Weights of a small transformer language model.
Size: 23 layers, 2 heads of 64, 4.75M parameters.
Architecture: LayerNorm before each block, untied embeddings.
Each number is 500 + 25 x the weight over its row's rms, rounded and kept within 0 to 999. Layers, rows and columns count from 0. Numbers have three digits each. The size before them is the row's rms in percent of the matrix's.

# up: layer 4 MLP up, 512x128, rms 0.354, rows 485-504, columns 64-127
# down: layer 4 MLP down (transposed), 512x128, rms 0.317, rows 485-504, columns 64-127
up485 101:521512505532488489480507494479475458487497495491533516504515526476514465480503525493509507482534529530480515489533484504498519531530516516552501509479492514455498491518487498509465549569510515
down485 095:539503495554517463543451490538478472474483471494533479530521453511476477459469500480508464491481485487528458485505508507485491521493465467497498489496492504465490524507528534547497537501487489
up486 089:513533476508507485477486529497513497459511495529515497517491496498511534514455507525477458408458505512532486515508473498490516515503507476534497519507501494478500529565496478526516521492447486
down486 097:504472492532522539503497481508493483489514452503459491535524475534501497530485509458493519505560475516498542499494499545517471497461487488469462520493505516522510527500514503482527494552470481
up487 100:484483498466468488521517487531501518499483475484538472530473473457484512468515490527471533497477499478539533519523426519492475484532522511507494506526523494498461471523508506464490508523540518
down487 104:512507461471512504505504510509490480481497476496525471497499495499479529501454511499510471501536437512525536449505498493507499452453513490475550475463485522502495484504505549459533471523549501
up488 096:486510550480502484503519551496519518518486505509483511469482483523507486507506490492524470496501541526524443482496519478481511482533502512488498496509475503457536491462457505469473497527531502
down488 104:478472532514490530547492532522553478484490499503501467502496466520489513544500502490507513501514563529549496496475457534488501476499501526506473481493507490518480476497508549476507510512507496
up489 097:517503527504472530518523544500495494505505461497533527477502575474521482476487545489468467532445476485500496501512495497482485510505531486516495495545503449523503514525571459512515509547485495
down489 103:499490474491525479528541513492512532525437508474495488446544501506510502467523530479479522514546480525479544486517478521521473500515500491446505546500500484518473453484540469496512459494490526
up490 099:478474498519508481482482505465503519507513466499491438439488506506448516516495468498526504504528487532481487488517533493547504461449467531531520509529501503514473516505509459518489506512491467
down490 105:475463540463426479516478477494517553543499479525505496461491467507502456508506488511537480490494512507501512484515497500506527485509482455506522543520488531493480529518485517493500456539488531
up491 090:496509515479504461500530442459530456503526467464483536488493479463515509526474521487500473543525507513511555480490526510479516496500522476505490511498512471472482525506553481499532535496499574
down491 093:532463478474494477540480514475485478510520497521540462501527532525522501520473554522463526494516514487501505492490481536515505499517520491487492500489448523521507504507475450488554481526470561
up492 086:489468528507493563501513466481490511488502534485552517506496518473513503530498471447463471497477503518497503466479516524471528474509517509529489484479488494516451520494471529478505527481492490
down492 101:536517501517480532521477530475464541449479543492515484502510500463479540540514457478522493475506512508508469460497523486489521478509471494497490468450493450514493487466494503518495492424513476
up493 076:506473449509497509475511478507523460489521473496507507513477451477495462536488512513514531505511516468555561473476510488525501502530470481463517559510543464462511545521518441504489513506449511
down493 079:508458510509500476425500534504506484494501504531515545534458503508520477515500503490548490474524488495527503468497484499502491506520465496470486477421536500465536515478541509471519537493481468
up494 098:516503481484478537484528496499477495498486503514482521509448514513513535482485462526465560477493469503539456532492483478476529520534473451525493495526532494545508527436493514504493501483528481
down494 100:515505511531509526521543498498514485476509501504472501555556524485510491498523506522507447463502521509525492489482482490486477466512464493483532493479516475511482542487542500481536498498487479
up495 121:515507503547453503487513485494497475468534488480578546486511516523500508507484524503475536542510498471507503476506517519492461542500477486469523492547530487479491515466523491518480483495531525
down495 104:469486458483474501471495468508494478489513507500494482500497519530532499508527534476439545476490512492500496529505529426471520502507518495469508468493455494540470515497528475498541530494509521
up496 090:511474526498564459509481511491478495481525514474467523480472497540524476485468484492523481520507570505498492503465504485538540460480466477484509545513513476503489502502482485517536487481471483
down496 101:521504513495459476472518498508535456525488515493491514476494512528517474502473525533504477497579495505486520446515491513536517485496459512470497515545518507506499490504477498521470464511484500
up497 120:525485518482500439471540490451500513509462498467479463484492507501470497509521497536510481476470518491479504503547529528495506486522500527504509489532485509503523482492470489524521479484531523
down497 111:510505486521472490512508497543524534509520496558495509518493494491546448498534504456459489484541447518516491516448470543496545526547491488517465529518481505496473502544463483522532497533517491
up498 100:466500497507478511520483521474516510482533518478489483485502488561563519509520556535491476511481502505482490524518485474523544466571444512499527487494565516480504483515496467521544483487477495
down498 104:524544516491443549508521485521476517511453523538491498510518522521503491473503507540519495510509506494509472533507524466482472491500476492515531520486478474493512490517485530518478488500460511
up499 122:500482482488482537511537499495448454507489500430474520508516511492560500482492498522472536551450486504500500494457516518509522491519521536513465487474454499469498509501504541530465534493492516
down499 095:544492473518524487491531503511513492466504518502452439514518453492481511454521484511520510480511490551500514472520534493511507510515515508512506470480469491505505456483533503526487508504542481
up500 093:497473525489465485507494514497518511504501511500492499491539481492512506542468477524505487521505508498493484509521469476437534508516487456503456526499492492470463493482520486493461519490455516
down500 091:512499529477544475538468475471495517486490483498466484521499500495478517489471565512495497501478472518504474503515534516553542501535467506515446490467492474522481444549513459538558469509516506
up501 098:509498535489522487510513488490538529519481509475545497496493490487459495485510473548522492514474491506499469518536444457518495486522463463548509486499446505511516477475494492494485516516465494
down501 102:547520482531498495505460517512536520506491507442507491507482505522528482497528491473521509495536485500481504477487471487525493518499432540528500531445510471510488478465518464478472475471493557
up502 103:517514489490462484485545523527494483518470488509525544521538527543477500530462494506459501508522480447489493551504492484509459478487528527489498491565551480476498471491456532493501495509499510
down502 108:517510515527492520519500515455466464498505486537461530514502532525543478513505485466514482546444497472479467506496472472477463474475451496476476517498485487492474521516500485483504467475505508
up503 094:544514504483461486426520533518534514517482481531526506475459488513483486482514492499505471479456539526492488541484503492513513490461513498496518522522512558506512480491491492506514553536536478
down503 088:534459471508469505498525537529489476499439492501513508489551507543512514528528507492511511488491504530524474447477485488432462511508460544483513497501495485502493493484458513536527480522513511
up504 105:492508542511519518468493489503486499513484502522509510502512495539499506477513513490457443498488514492498491501467493468507508498477453588502503526502499489461487509505500532482530543505445479
down504 106:487515499490512471468532504518493497462487508514555486489455497491513542438538495485515503508501455509532547496524521514527543499508548500494512540515537510518522487514516495527498481499471553